From a checkpoint of a small transformer trained on Wikipedia: 2.33M parameters.
Each number is 128 + 24 x the weight over its row's rms, rounded and kept within 0 to 255. Layers, rows and columns count from 0. Numbers have three digits each. The size before them is the row's rms in percent of the matrix's.

# layer 3 MLP up, 320x128, rms 0.126, rows 30-166, columns 32-63
106:168139130155138106178141093130156103131127188120155170110130093127099099126119139128126108125146
101:125144120117095119106095152128102114147142169121113149152174099144151138105140130094156129156108
098:127085143120142088118130107168136087132132124143133124158121141109118116123148162128129116171170
099:121094105111110120137089127128139118145138165129138085097137153130142126102160116115133147125127
098:148115146118130104104158147108110154176101107164182140115144116121145127069132130116105132143089
096:095159155129146132140177144166159136086137090127104159115098167120137161133097135119120100150114
097:149089138130133156146114128147108117124141118124114140136101163117130155140151107142118079156123
092:158122153146139127089125139184107180113141128158070158069124131138077103094137174124146155115143
097:139133134164137097147161113129133104163138136172147148126124134154142128143097108109150069134107
093:145122167127151141142119140121102151168154091110152098102107137110062131126105161136094100148065
101:120121128118101102106151123150119131138092083136151132182149134113151142179164105117130135092141
108:137132170111139137130114126130160126154143148094139116148145138125122148169174118143129123113147
100:154117125140165138136142130117149118138176102148130096124122129113150141117165103131122117149107
101:113133145123129107134132109149108174114157103105153090116121109100137135114134117110167162154077
097:117137130117102150118117126138176133132143139138165176151126148128144162120142166116148143152125
105:116137167124131089123115158148111146191136121118141143147154123146126179148121114133104144091132
103:106119102128107084086153165087135075119139116163143136108141107146130136121161114113165109126116
104:090124112102121119099141123128160125142138135123145118150134095086165126141121085106145117149160
095:124151140142132152132099118134130166127172115095175138087163127122142105124107162097150148124133
097:131176110137109121178098150101097111176101153166182105071102114142129120108130123103104136129126
099:122136124109133135133112134107136106129186107155136089086131139120102088127106151142144091169134
097:134164118103137137140131095123128086149123101103109153157148142113124143157112146086127119122152
105:130124122138077142115125177175123081099141142130157130105181111126111090134101133131109081126142
101:141137153102108153110104084124136110141131175155116092126140140114132137164153085150157176148158
089:159126117144119121131117154131140125121153119148150121106140150168085097101136100137152140094082
098:114121161121116163142116114117111132138141103104116114160172124093128165121113077128153102095119
095:129161143091167148100155135139139109134133120137172134119153138116181154106147151140145168172145
108:102180156122101147128128148118166113106153109092124134127145166100104115133116160123114153157070
096:145111095099149141127126109132162115112084132119126138156130148101114155124114149122103128106166
096:126168166120179137161085151134099172116106159114165126125123153117186146109136159104092156133102
098:114114142145133160125096120120150127163116112156145107104116132147153138135151129122146163096169
109:142180103116095114121126166163119139103126146137072168173139113143115155095148128067157117102149
100:091165149107169119089075159128112134126133153128151143176140131147139107168090145189140119104105
104:137134141123179137156098154085195128137167116132118111147133123151106135175120117172077108089118
096:167114142141192135132070121134129132135133130131145110155100170127137135107122133109143143147179
097:116170091101170127127177108111165111148143163118161126144155095155165120131088113121138139127145
101:128143106120131093154133175104081159159121128114114123129080125156128112115126105111135166146141
100:176102129124111111160153130114089131143153125111125085105158119113149075110133120163121119150104
102:160126116131161105107159108117136117109143154077159150125138117073147125130149125130150140128103
094:127124133120144118107144095138127172136169116141150155088088147095179104145120100124137144145157
101:118159126173132114094119133122115105120101134070115122161166150136116099151147116103120138113138
099:120180131166123177135117150143124169151113110093139154109130164148160137138116110097138172067164
100:113115093092134096121126151102155109109139151112130131145163127091107118130106086130125124125133
098:126123148128095142112146153182136142094160130175112124130131152156145122158162067155163133130088
103:123128153130096144132137141135114128122147073142145137155100102194141080138137122186101111173150
099:113118121134156130084156082149136100159146126148112064181123135118098130118165102123146156127096
100:159095092098125145123169104166170102118146148106158156139129111133149116142126138129150143107122
089:135104124119098099151091095160141155124123120128138144165104174108131143122165097141128122156122
108:114150118165174200144107125095130117138092119104152116152163131101110117137139131147150120160124
108:110128142105123141110176176157107149131116135139137104118150151118138173141151119136136155136126
093:114102084121133102125103117164164157139098112163115121101129133108090157107123066135105112136104
101:126132136140100134116139140128125126175135110153127115098096160125146113166159181116086136115089
104:125093162106098165123144110166131137082128115153127128102112110112070131107136174098086112144133
099:111109104146122099105117091121141085168125127161163116168112119095144112145131118099105144156097
098:132135111141150124168136135098146133113122133142151133109147144136116185110114139112137134121104
102:142116143138148092129103087117161150176125125137142166173162120138140154124097173100095173101102
099:121140116128136159109145074180127131140154110123141088110166123114169126130111116130170114166118
096:132124183092136144150115133131140134120132121140091122134135133113100145124144144124141139149118
098:156102145127122118102172132147134139170148132118127155145132129151154109176127169128115066167117
108:139109131154158146135120134106123118131135110122137123171126116150113160142102122121091121107137
102:155122091128091139172108108161137144107134099140130110168148115147116096122127106159099114118179
103:124139128144158090151116153131125159113139123124109133107115079127139121168167141086114115130111
100:096128069127100121123106127129120134079160094094165125145105124157105094089144112104162147118117
092:096141153147093118159156145146114171139139121108140135181149118120134135169131121148139112125096
096:072142150147154115094114174177155112089122190152142127118123143147141154121134091115156133119156
100:122132159098110164110137142156114098111174149120136123074100094126100145173109094135148150107111
093:146117118150128134111115117138127116072128121139132101136133151156123135165146145150126137150091
103:115148149116153159121121143099130127152111096136125136098101161158096077106152094067105134106154
109:117183155112092180091104125127159102147128148133136101136146127117149114122183119107089115111149
096:121126116106125126141118143101151159104144131122121115139120139129107171164138137118149146119115
103:108134150144136147134105132134118118174145130130160126075112145126145142153126129118111162112133
098:133121146118120108176133169132094115105141179169164117090141101141106082090102131127099145175143
106:147158120108144145113105155109140138103133127176162118128132094126117104170154148138128127124124
103:129097170135153086133115142127096137123154137088148113132111165122127125097136112100117127120150
101:093113152138101150112107112129144070098156107101116153078107113139132130133137101150160118125164
096:165130127100129159081125196100146114118164153123138097142141129119119123172142145080126117135149
109:117134107103125127111123140093140144109162134108119122169142162103130107116193130165097152150175
102:139118130110139107170094136130150121170123140108103133144143131108152136085130147123127148153124
099:127133172167151166139144109123129093058120161164120142110168146164137112156123161123133114074112
105:145118106151102111143161074123127123149125174136165136106130096123135102134138164086135134157113
098:132147173138140118130119101129123096154152115145171176116159159186091120104199110163162170104129
104:115122149122120116128120139101121085122104114123173094116101136132120121166109098147111126152131
094:085127142146149129107068128143117128138137157165133149156121071145124171133103140146123115155130
100:114117143114112115114167097163141133151129099108104128107080124109119074106142154146129149116138
099:121143118125140136112119130095096112085121086125104159133116122105135119136124121100115111122142
103:180088126100129144120146157187151161097158138136117117116168104123178126161131097095130117119131
101:140142110131092156117144109157106133128154095137109155145158136119106083134135157117135103137093
109:102091135158103119129099088134129131118124138103132140131128166138108164116155113088163098127135
100:117068094145135121136130163131131120149164149162151103098148130152112126097094104135135095104141
098:142114145105115141121113144119119109132153119125166096117146140084099095078148131127142105095109
101:123121131124107107191138109116128133116126152126149118161175133144131128165110154087121112117083
095:126100109146158120155087129117127127114187107107093093091101135157116156153129133148067105085074
104:117154124137120113125133099146080132135117134123080160136135084131125112205106167134114125140167
097:192161127128143115128121111125138150125179134118137151132113125134121163099174169160146123107120
096:096109109105130135127102115113146143110112156127156111115157107126110099083115106120101139131129
099:127107140128134106104129148169121116145141130156078098115123123133113108103097135122113114124127
109:132083132141130117135132119168110107103111130131109106124141129130092142117141152074140161083110
101:126075090124115118102106172164146144157153119138082136138161132095151099130173154116128165182160
101:156111164104138118118138185171098116142118136101131152155136161155118167146133107111125166092142
101:149085108116110142084126123128106137108137139142135091144089101131119128104106126156108084174109
085:150102123115125121121161107192143141112138134136147153138151098153110151126130141103111130158130
095:121131109164155085111142120080145135117109108125157105143104138142160140133201121133116154145094
096:125138121135130149107131132120183113099153146116141166116131120149096138134136123157095135102072
097:136114115093096154091139114121120143111135137122135097136136131111105146110173133149150147098129
100:145103104126120124119129123093136122104134147121114084115099169122131151109093079151118122124077
102:117141155097117118176117104089137177115147148152074149145127107112124111121127165132140114125097
105:148137136095137145138100151123126125122127117143082122091144115147103104108160132142096093135112
099:122113134145113113119101152132149144109102094167111142124125114102192122120162124146155122139124
109:147069108088118116112142147119159089142164099110150146101115110127075101141135141129110127134141
107:106149157111174073135103094136167102140168111153132130114135110144094125100173149148134155080103
101:125112111132171119123110112131102139138157105120127104141154126077137134097142172194123122135106
091:126142167121092135080127182124134142149171092144074150111171086147119143097156140132094140155106
103:153071148082158125118121150120139176115096140084146120153176138132117166151159135114149147141152
101:126143136118126120141150107145124150105109127132106112151080117127136187161116157149132153136149
099:092142104128171115126136137099104137164135129116104129106114091127090116113142101129124107128086
097:145129150122083123087124119134104134140157132091133143131120122110143132107091129095191137148161
091:151082126129149128155120130133121114152113085091115146131105153120118100190127145105099114121079
110:123145129128113122149122140099149129149085145119155102137153153133122118092097120105136144100163
095:125133118155138135146093098139140135140187141145127158156148148154176144108102129110114099101143
092:143167139152085118167119142122154076128136134143130171134165138175123144128123151103098135161146
098:153143087112141157104147100134162154113122168102114154086085133144147131124130107131090093129135
109:107128138126136169134141111147083132130155151108112110115139171164132139155165116116130157132169
097:105134121160129170122157089168124124147138114163109127133097098133164113139148168123145120132146
107:116101122128130109155149097178158116109125168148130140106132177149084129125152103165103140107137
103:125133138131093121108119115159123147142122113104120121128127115135132098122134065173130094130141
103:115116132115165138137116118133111121143141135096123090113088166148124157112076149094108064106136
102:124085132154161134145134118114109107115093146110111114121146162117123116092079103117121140138099
103:134169153103159121125147188114099133082132120107141092144144112180130116084149107174146119116095
101:114167125108155139151174127150134093161116139118169130174130148095131112110136109146142129136174
098:098105099165074160099134135133119127109120150148139142154136161115130101106140127148132120121108
099:116171109128098144130153140097101169143093135122174137140106132129151159112134110099078087144155
101:160130128113130164062133169093162103099114128161146072119135142155129116102135105133096127110132
099:109093164119153159116151126096132142081110136153144144141158148109124109125092177119114120089159
101:057131115104116114135142129088067147107121135131180130167142120130151131104106090146113177161157
100:150127098097135179066154142114140151112126169140125152123171150174126113146150128153130132129066
096:127129131116103109093134124127134160132101149201110108139170103129125113109173152136183192146120
109:138114127104092142119143149134094132138142080166068122121165152135135135085131127130122119092092
# layer 3 MLP down (transposed), 320x128, rms 0.122, rows 30-166, columns 32-63
106:105134101129156139106140116132148105165118106153141129123109161113154110107126135135118135156190
105:143173103119089087112139093109124131184149159164122126149124112135106167117139069135110149113140
098:109122150174153123142127145121127088135105147155109129108121131077146114139162123123150085079141
102:126086154129176167138157129117068120133119089129139143148170129135094120116129080153106128160132
101:116102151132100150132168094108100139153112092140095106134065127169148128101100126122126155154102
088:133134154198132185140135087137152133121135131147104137100120121139076105145118165068127135151109
093:119087134169132104140134118100132142124069169126129113093111128181134113103103142140154159080130
094:149126134132132040163143109106151098141131121149112132105165114161120147115140128071116120094133
096:139065128116153106161130112086107146131113129107127132141069149121150143115105097121153140102136
096:163105133094147157130134122152165145116117149119071126102140131151092124121105123151098142128155
100:114151155156134091137153156129127160094117140094159107116106135091115069120087147115153101121187
108:080135165091146091145167126136149133125095125127119116123109136098132125152148066120153118111135
100:192159149158193142152159139137164162130127104142099128094150146171179137087105158149122112110139
104:117100123121121179114131144104151173127155126144113157089078108136139102134114143116119116117160
098:130141145172152138108186148149088148159140090164128130142108111146108136130104092110089151132144
105:146098132086098141095148122156151129142150153100093157161140165136155119105141094143116130146147
103:069097119112102108100138137149079117096145109075148122140160113114140131131134134133115096063106
103:158112144133129116136137114132085137197125090116089139138113123163168142154140102120119092111129
097:147142121084127151094116130127106102143137115120139131147128139138139101172159090116127079147102
096:098100128099126136117132115104119148124153140125150124112145104119177089137135123114127116118114
101:148165128123113104126121127095116117118119159115117158130155127127106147103125139121165151157102
097:114154156117098103081115150102082153121120124119138160097103169112166145132118135161162140117102
100:111148159099126118128099153153107140145130123147096152127103077153167126121124149132153121149141
102:130094146081157117088133097106140143110157120128158155115144094117114157102138173113152093126113
086:138146110084139100131156132116087173173136121117102095164105165120152158209146124119095146112144
098:156102118139137122123102125082108115081144111131160111159119129135120123160174123094170062162125
101:201129145162126166143160126116122087087151123172127136119078121138075135111129115114099141130104
107:143120175193154113119127122141170129136168128112104107131145107148144121215127120118130119100120
100:141123140091147112121101127088131158093112122108150095143183148103103143134165126142127122098137
098:158156147183094146095102130115111163118109163136094159118105139129127099098082131133156148126107
094:144128125192161132105156112160153112083123134135118136132107126082134115088131133159113138128143
105:112114161174151114107169137150098137143116117145103143181148129148096178138123157124139157130163
099:129126162167163127109128128104134136086096109132157143139121144114138103131168113105093116130121
098:124132104193109112175164158132108135101066134128154144085114096127135156096130147139144133135132
095:137132179058162121136100104111116127146133178122135112143147150111148138115164132149100167138113
096:133161173069092143084160125102104097096083156112092139106107098108134151163153112117136099119135
099:130132160097116138114103127130145089159158139093149093102138155099149106152145139120162168146066
102:107145122110134106099078131154156113117118120140133131174100107113145118113104168119118107090131
103:162101129169183137089142129156139144135112134123139125131084143118156152128138149145086141070108
091:162108145075126122132138120142134172093145127125159131165145153112128125080127105137090135129149
102:101151124120142104143135156170160141102106135150109084134118114118104123098112168116130139099119
102:114132162074165101104103104122102133137137120060127154112088172142067166137111122141093123138139
099:173143117148126157129126127119105104104131133132130163118157117145153099171146141109131159132069
097:163106104111132144113151093133092143159111170147115184100097124094139140066122150124102132152169
106:182120116138119145152153118114174139149165095160116076157142153077153143153129125119165145100132
099:127139135034122108130144122118118150078108143134109112129125106142193134125095089137125135124156
099:075112119129127081152124094116135109155126134076122077130117144131135149155122129107123131159118
094:068124140121115136118108129168180165111120107111126126093129124130093110133130134146114124146091
106:152138097071110114099133141119176131126128155121137107107081143117120156152098131152120139089074
101:162145145055126161104135098110107117128125125157110130138138144122131100109103077130119138136082
095:098126142112109159159119125161153125125089152109163139111131150092111103136144164129140079135155
098:109088162114113152166121180148129116156148107139111146120123137090079104142179095138124147116158
102:146108150097086132153182158144126140126133149172131109125110151102112163124143114133098136161103
100:112101071083144110148098142141126093162179093124080136112131152137114122144092143095125142114112
096:125159105146136134108115073116109117134135081076133146130158140104142102121117126113165121123149
104:109115085136150150104151104163163119099105154117113140138143145126094128137137093102149099129158
101:137105135112178136131156096149162145123148130180100130167129077084101136142128116146123157137143
101:191122097127126123107158143151140188107105174119119155140129136115125096103132123146163128101142
102:071148124143132085161162151119135108164170125129113115121143128102166158117115128141158146121082
112:123148145110120118135191131116107148167151153119138139121081143094123174177121122083122135126085
106:074119191125120124117130136125147082130126110134140120144131128173146129126142118140143127106132
097:099093148077155136082130128128096122137126116116126096154154138137145123128106167096097125142096
100:139135116120133091096110067147132118100079107147079136103111142147140109153141143126098119129155
094:164139117116121118129125118104131086105097157158130152113152142098136136143125107110116112121132
097:075122148138138119159111101120129108131127147142124103128109167158135117089117204116133105125095
104:129168164195092184141065152123184120125127122121167152102139112105141102149122171148106074156137
096:116106141119125133150137117143125108154127114130150155099115077143082107095072149169104132106166
105:130125196112098126099107144135114138120136119130153130121099134181127110131163114095118196151145
107:138155168158076183127100120125139141125133160120098135132121161113119141124115130128142135113121
101:105099108180096114141132128098146114147123123127128144125148123149122128150141118143095149133078
099:123111128129099170107124139138143121104164119140099158140123149100071148107139169136116150172135
101:147159172168127135146145111124092130131087132123141093102116118107109111137179129114159103106168
103:111121171124096110138123108105104140090136134098102108188126100093150164091157135077117113155111
102:121107142158132147093130097124143124107121178133096126151142148148158132123159143147132131125122
102:121143102140128100126143153089163123116104157113131148115110142107101136081144161109157099092144
098:068179100072111122107155108095144103117112166091139168151150124124151097100167120120112132175096
105:125101132215150139135120131134122088174096105147145124110117114146135152132128133082109117136087
101:116105175149081087136167114120120139164130128102144103147104079089115170143126087156154126100129
101:193154097161117141121123099171098163137080137153101101105131148142163169050148147143116151119167
104:120129117129173124136094150125122139122115100114119130111108171105177137104109127142160112134120
099:139121110144099122147139127116118136091111176108057104166119143136106095114119166101097138150155
104:166140100133192122144112151110111146118156140137157138094135127146169132122100141149127152085105
093:121132098059154128116108092100129145101115139148144107095151153166134125104148168126087137074115
100:116085110076133078122136112097097134132099128175124177161122135124173155133149131147070097195155
100:149113132151150123094129156130114129181170091126171139124187094107145128094057093113138097115115
099:117130133123155144126154152132149123142121118175136112102158109146149104154176139130096117111078
102:151104181099122116070138104136050092110134169140149114112156146140166119154118126131117124139137
107:129117139141122144120125113116170111104100159169107116138098151138132144141127106103147148135146
101:134160152161123109155143117122106125142100086093085089091165162152149139129125119122130101076107
098:212090066123112121146122107143108140109160183130136115103116118162110105144165121153120101119132
100:136145132116139130127126128096116101153085145114148146098160145093140103154148142143116122122130
097:125100112064091122126158092130187114158132148103156134109125101130145114116130127137151138164129
099:171112138129106140124143156109123089136117094108120179135125168180118179129111105151129125140119
099:165090197156142146108140126099127102131159127153097097119142112118093143159137057120106118109106
098:137089141127127124122145116070133144147076187148110119121145133105165134145132177126148106150121
103:154141123132149074152092094106117117125092136081101088120147116111115058101131127141153124159135
104:143131138100134117129117134130103136102099115090109126121151111098060103166130180137160132099138
100:120113117087116145120161080130111131104159132135053161122151137098132114142171151156145135120109
100:112116101051177146119180113123192112100129143108118098115169148123092108147136118128092138091117
101:121148152100113146128111158093141141125156093135135120128138130138149189143106194151155113143089
083:129137141103150129164131124119130082122124144127121111119134113110039100146140158119094162124159
092:157169096189137113151140155122127083136120133079152132115126133149137149134130090139157148123107
097:119151144166149147164145138114106161094145100159178099116177142129141156141104148095120124184110
098:168110086029125120118145149080100103112127123136174129132168125110130132133157079136129127161118
099:162130152124153116152146120133106165120111137136151115147140098141141112106113131099126077160131
103:125170095144153096119096160136136145082144114126110106093112120137150115112108134183132134091127
103:139107082083088157094140113132104112134137188198159143102146105097107125152101092155125156087104
099:152154146156179119128131137177118124064151120130116105146128169098154080125111121135137130063120
108:103136134131128140127122161162170135105143128165087111157135167121152132156122173160162147146185
104:178082134155094139149082120114107151135084161098160099149152139142113188106121120138139130092132
104:132146093136145095113113136151139079156137126095123142146137143173112140136172168114142110107124
096:153130142144097159105130161105079086140135159121119139151158119149141137145116073109096138156144
098:147113107113105107114150124132137137090081155151148126125141149146117134136144136158136111096175
099:092103102118095089076115137142098141148112105068131127132109123144145123102125160150128141161107
100:132157111149120128102126145127121156164101070111158122118139126138144122175130153127109126086079
098:131120088082134125129122096124170100121133111106130109151115173093130110140129143169095111115121
093:143134144078115116121158115141134125127112175151133109108160112132156172091099120132217130129147
110:132150066075161128154121136156149117105113160096106096181147144122095122135119157125136127104134
092:065127155176112099151140149141144125164103097113123112104111103135126119144149173123166141152115
094:139143110110107137114166111134131139120139128117120145149109118086117093073125118126101102112071
100:112141143144131133111126152152128147128150110145153154167069126101144165106112129092120134145114
108:197124189134137125127144103131098119105123137168127121161119108151140132163110116136150140177145
094:138114107137078158120117105158114142151138127085131111087126140119090158135093119120110134130120
106:109134132082088167054119125140116147132140122129139159203099125113098135131129117129099108153105
102:123123177100164142134078138134111127102106149127113129118091098114106103129133121110135156124132
100:152099136131180130148132132154091122090103135104141102135094128152159141103117128104101122110187
102:176127116128118111143105093137137154117104119135162123101145121153102082103188177133139084097088
102:141166132158115138130169159187101176119137137100167086158141088091161166127080067125114094124147
100:143085152064092134115103154139128122102106151140136146105128097175132126097103106139115125144136
096:114077155149147108150122122133136093107103133115142122110164173131106126118142140121139120099113
102:151078116106159163101150099110148090158139108085097132096136138136112106140172123138115125105131
101:110103149158119105144134131129101158134115106170161105148148137066141124141145118121131111150151
098:094111169141134090154148136103118144127145103138167159136125156118126131134132129151160179105102
099:135102144090146145113144098099138078128132166111132134149095108132115154168119140143106141113138
102:105095113098133138134124125145166143112103172119124156112173152144129144126128044168103134149092
095:153091154139088143141161139101137161165139167168139101115124134111101115110130158134170095116114
110:166095118133108134121135167138106142126126121108130139147150149135152051152114155097126104098139
# layer 3 MLP gate, 320x128, rms 0.138, rows 31-167, columns 32-63
098:149114115097145127091094178106144147125126128161124144070137096104129122127147101119132130194125
091:116120128113163149114152134148117123102147132113170105110086100090122147139113136165118124099114
097:118139177124133155093159116142076110145122095122137149167105111129151169137127164152091160151148
104:114131118119128174096178122138156119122157122119114119141089156161136159164140124115152147151160
091:119135140114137159153162105170096130078108144134129154135106121123136129126081084093132131144135
097:117139135109151092130151096084133122131117103119139094152122109133151131068110106161104122146118
097:112111166139106142104140116145130153129138154149116145100144127113125132136119163169119144159123
096:105159158097128144114149121141142077124145144133130105153144156185117114144138102111152168112156
095:145120143147129118139145131145125123145166127171114152122149119154163188129148087135120099155142
106:119154136104092159107130156134127118132156110148154120122128127168119150114131063127116136131153
108:170089138122119125121161117133129115147140143173116102152147123137130157070136084128103143129122
104:138089111117106104146151119132133148089098136151129120140096100120176117114160053122089160130117
103:132127173112110179069100133156151125128122118176139163110099125127115105117143111161092108141129
095:156116116127115132143121144126095128151138132148101106122138090150138139145101083106108130138138
098:120141149119098150108140127164135121094098112179134141117115100133176136104145148138152116142129
097:128109137118126137140168095141078134134140081123147103131120142095099121133110142098109128105150
102:128127094113115121131127174097116161106121099101122104108056157095165102158150086140116127162089
098:125120122103089101149139123139129103131117137160158183134112126128124146150106109160094126122091
098:129129105098124120103177141189096089122109098121103137128126156129104145142098084108171129092123
096:089080093121123114113128168164180079123170105132162127130138126091157118163162104123128110177146
099:125105111132099118117111146154148144105105110154127114109114093143166108103101099123124158150116
099:106142124114130133122134138119179115136150141115114188104073119170121149108113136119123134159081
110:131095151118144142105157094150123101139143147117135157117159138148129151117126107098127128149105
094:113131134126111146134156116114121065111124112157125110121125162138135107157146160139140128131149
103:181138120141126079114153092102121115140129142116126154130127115151140155080140091144120155124151
094:114104133141064183145133135107104152143158132169118146119102101140132143133138146124080133125123
106:134129115090147099146124103107099103095095109135136161156159133117184129150107132139102136134110
103:166112120043106151077127145144152111148098132149090176131127134181127151138128128110085117146144
095:157143140124088132105158111106110134143106123143131161125102113123135114113130083188142079158174
096:099107103118112128132115124148124123142154104139112096129092105139173099089125081074156172080120
102:158145147105094157074180141134114103121150124133129122120138091108106158137113126107107142096111
100:130138123117098112109137089084139117129099080153129089148133177156192125116134131132071073158167
100:149147124139145149168099125161136143135135133090144175133108129147104149121113124128127104123110
089:107168156124137122117109096165115121118135157158147139152076116097143142085180119136156118131116
097:160141116143152101143121112133098127106145126164106115133126117111144171142136098092126114134135
102:147109121148136115147117118127109123091102086132154117091173122150119107103180077121091082112131
092:130149082101150157116169183127171133131147151133179119086137133134110148138113091128110083079152
098:135141125123145144098138117099132129078104143115123103111080118115154156090108131115079095129103
095:146089145128155169137127109166115133118146120169126131170156139132113160138154111143096147112121
105:164097125124121123074128175127158117106155132112160175154118124141166102131140155132109139147167
111:205181142105092136107159112135100149118108092150138113095154141126124155127111102082132109126140
097:182137133156140149150157144117096113119094139102163090115091142135116103129149112102074155108155
100:113100117130110116135094104146109102132159115162116137101112131123139148061148139142154157114097
102:133132120117140211139125137153091129130153091143156120131139155090129164066143158134150137129149
097:130115142140112138143150118129125153104122144120129146077119103197140116134110128090111140128136
101:120136103115121117128154110136109122141135160112140133151153141115126140164145141104110108123105
097:120088156062108124138139122145129148095153133190147129149096143128121141117127072131067141169168
112:116154140138097129090111123173138097164117144093136103154149137172161138147144110119130163175122
097:092135167152094170129093133135103079129132084147097142146116106137128125099130129124117135133125
098:113084138130106143125107120146117130130132105156116124157149159167153171130102083121098142182099
098:157115161148123121157141109106116068143185105162092117141123114148134125119146083182120159202117
104:128137155129119151103155153145143135145157116121120193118089129143112146107151114136135126165121
097:120063131130085121142132100116136093116176086154104087113104113155130134178153106141119138153074
097:120092140145117143148121107080071128112123159137166136154128118169139161142148112094130153141137
100:159125159142156108119128115124114135136166123145126136103086131167148124149107119141084121115140
101:124155105131108140094136130139110153131185121131101156114082115138138122164120114150116166095127
099:113154123122112153121149132136103111160160103136137136155126122132123154126129148087089146150095
112:157128173128099163114138137163114109128090134108131161149106146154161097131151096101132154140162
108:127109107103144088113179151134145081112112118130151119100093145127138170103136090138100141116143
105:137104129101151142079131130112108098146124140120156106130144112117130134145103099090101138171137
099:164163133107129115118103147118155101100116130171123138126116163152145111099150131151178148133130
104:129104156129084124129144116162107108118142129146132129134132140151116152110129099154172189129137
094:121147126140089134127126123116161136108156089097131149074124070139142150113119149099124100128109
097:141086145112140112157121088125113151136126114131121118105103134152140121104145161131117110141115
105:156126125111107154136118142162124115141153130133153124092089131115126156145108109098133135139165
089:147082152110108103142134112146106151130103124097139137158138138127157149117123149147065102118106
102:162106127149118108146140131135122142064148119163140131148131099123145148156153131104140149122144
101:124111109090166101123119118137114132119136152163136086121119089106125123132131141115107191149119
099:110157146104142172124111148130146137150096112131154193118101108167084149119141154166128155160124
100:133136131157161151155134100163097111124121112129143166110127121184147082137119107117145104114119
102:092158133119127162102082141115111121113105085160144107118105100147143123134137129068110164103115
109:115104144128074127113140135147081127173111106137156142164141088147124132109164151126095155161152
108:116135132118112092111143140121064134154120128116146115143095184148172100102116098094127114125105
099:131121161155157109124103139118142111149139095102170138068159095189125107118154107138102181136120
094:127171124127118174115205119146113123149112114134123169093139148112116117123144108123079156140132
100:130101101115106119168171114115150155105214112108132123118159131134128127120140118158114138146121
096:118165117138154163111097105109088091093144140120142133121092139145108166184164123105100163109111
092:114142125107132110112132133119127141093138070162146202137129100123078139158136108152107103155116
105:132100134129131152132148135154131102159112123103142154128137195140121132118117105099122146147152
099:124116175146124175135093102119133117112141127131125190154148148103120129116119120108108109140113
104:100081130112073161114117162107144125143109118146126143137117121142157135174122119103121128140142
085:166098158120170103176127159139087128108156088155120170163113115141102097118153101130164148119084
098:126150139104094137103124153099105171126121139176167181142136111146123152080117152109111135150148
096:135097144110118165111134135139131115151092112130132102117084118136154126088128094127127142130084
103:110106098146094135107128160161112109140100122128135094137117097140159098139132134124130101149123
102:121130145139172122123133137125144129117130147137119126105098134125129119127121128129065098136142
113:116144094119101139099127163126135134159148141107148169099127128153140128172130133109117151120139
096:150092145130139147116106122147116150120167140105114142101129089142123127166112060164085133117118
103:119188133121093121103141111097139133112113072124133125121064098138166134131109097121131154114104
101:121108091081123145116168121148112110087106135115128155147103165166134110121134126151165109095130
090:164134158137103111154125144150105110111144105137136143134115162165140167134105109152040104113082
108:138133151120113100107159126090130144176138136175158123159117110158133153109125099109113160120116
099:140122162125123152118161127136112080112171115118145115099122122105114145113147120164109121175127
101:113102109092085117113180127133162145103125134168121159132104149130133118147098118109143113132101
093:126108135088117133081139176114152136140165153151098136112100125152139115129109130135095152083164
101:111131126120158140090126125153136111068129142142153082157105121138107162103168145159144121177111
103:112144132134144159093148153133136108110124101129133171061075137150148089125141147157121113152119
099:146128146107150099147129108151144089139167176165088096110123140132177117138130132110105141120104
101:128158147124140175104193099139127128148121079149117173107116116143158161142124146133089131140111
082:157146151113151138172185162132123151111109136141146142124153138105089120137158160104111172105157
100:130129143162136124114143127114133100102141131127146119123124107129157136116156092161105186160122
091:104136141150108118082153106173104156111094110091117124109111123139118166139141122096120120112188
095:144142128156163131143127089135102118207166106185114134133148121127174131100122136110097149134128
101:108165135101108143144140124158114121123107128092151143104101122095131104139163093131124145129148
103:099094144137179144129147131122173143153155119129155125162137146141132153098090125162130140150097
103:130148128134105094129149127129072124133161112120162153113154121128132178136101110116147138121110
106:127158137107129166116135138111153148133125146107152166132121122102103150148152093150111111125152
110:133132134106086149080113145150153130084112077126121139077105127170157111131109124125118114127140
106:122144146126138159121107130181164147143128090137120161175115082112108172151083123107095108179129
100:120137101108140147145136154099154098072149148163115094126127106106132139103103129132064109147110
094:125129109091126109134138089169141092119147150135171127184093148163157115159096142105134091120159
095:148130117094098170114140136120148120098111116143168111121135144145156125136106138103125164127154
102:146065158146139084124121152122092121157145089159133135129130143159159106134137110113149150139129
098:115131148107139140130118154119136109129103103156121182153152117095143113116143158133092153152118
094:077127141159118136114124147121169134125151120095108129113142113131137125152182085170132062140130
090:126126108142108151093132115150157126130147142105124179118134090130078116171166135116148126106116
104:094118145091100139117145139117120109139113130149152137113119154146141102088119155141100120145119
090:136096155154143112183096116134112149146168104147118147165124140147135140132131145118108136145137
099:128097150132114154133091165148121078126132098141168138116129154166143107148139160122116122137150
103:116149141128100138133081141140101136145165091156168112178109149149123172120097144111137176124144
097:129114134100091137096127144101142089109143103155117135163105091107181107113105152152115124140075
101:086133102128098187114107096142133149158114118132141184158105135097155114120102145113112133156144
103:124134150152137105122094148116113146148135136125135106149117114146153167118112134111117178173129
100:142145152149165102113142137148141160104123120149105124109096118097150133146113113148088144109147
093:123099129103130121114170128116121129123124128119151121207146116142143121090143085154078142155176
106:093142100120156173123136148144132122145149073134139117112101115128121134094125071113106159173106
103:128088151149141157119154135130125124113085089115134145134079111142135133101125137125107098162173
105:135120135134143124121164108125119159131106113138146130148156119126146152123154124085115165112110
101:077135113133086152102167135172096171110124107142137156156116129090132129094148113137117100186127
105:154122105082145125112115130107159076146054080121152137123128130145121140071159119113141113131167
100:132127159140142138115146151181188094134152126163147154134140092154118111103104134148128159155127
096:088144156107127141123109085102145133123106113143164177166122134116146130072108126128112126139128
103:150115167126124184100162096113172110144151122173137132144120070112149132114161139201111143146099
108:133131160079135122097115131156106104152102137159147107149099141111142100096105122144171121128149
091:151105132118129124148147118131134171167106157146127108111120185143133102124108155148138155150131
109:133131102143125137102119133151171139113119098128166087108071155094113165117154112134092114122097
090:110124112102149095115152131103080139109170105119150084140115108106159104107148134151128099151101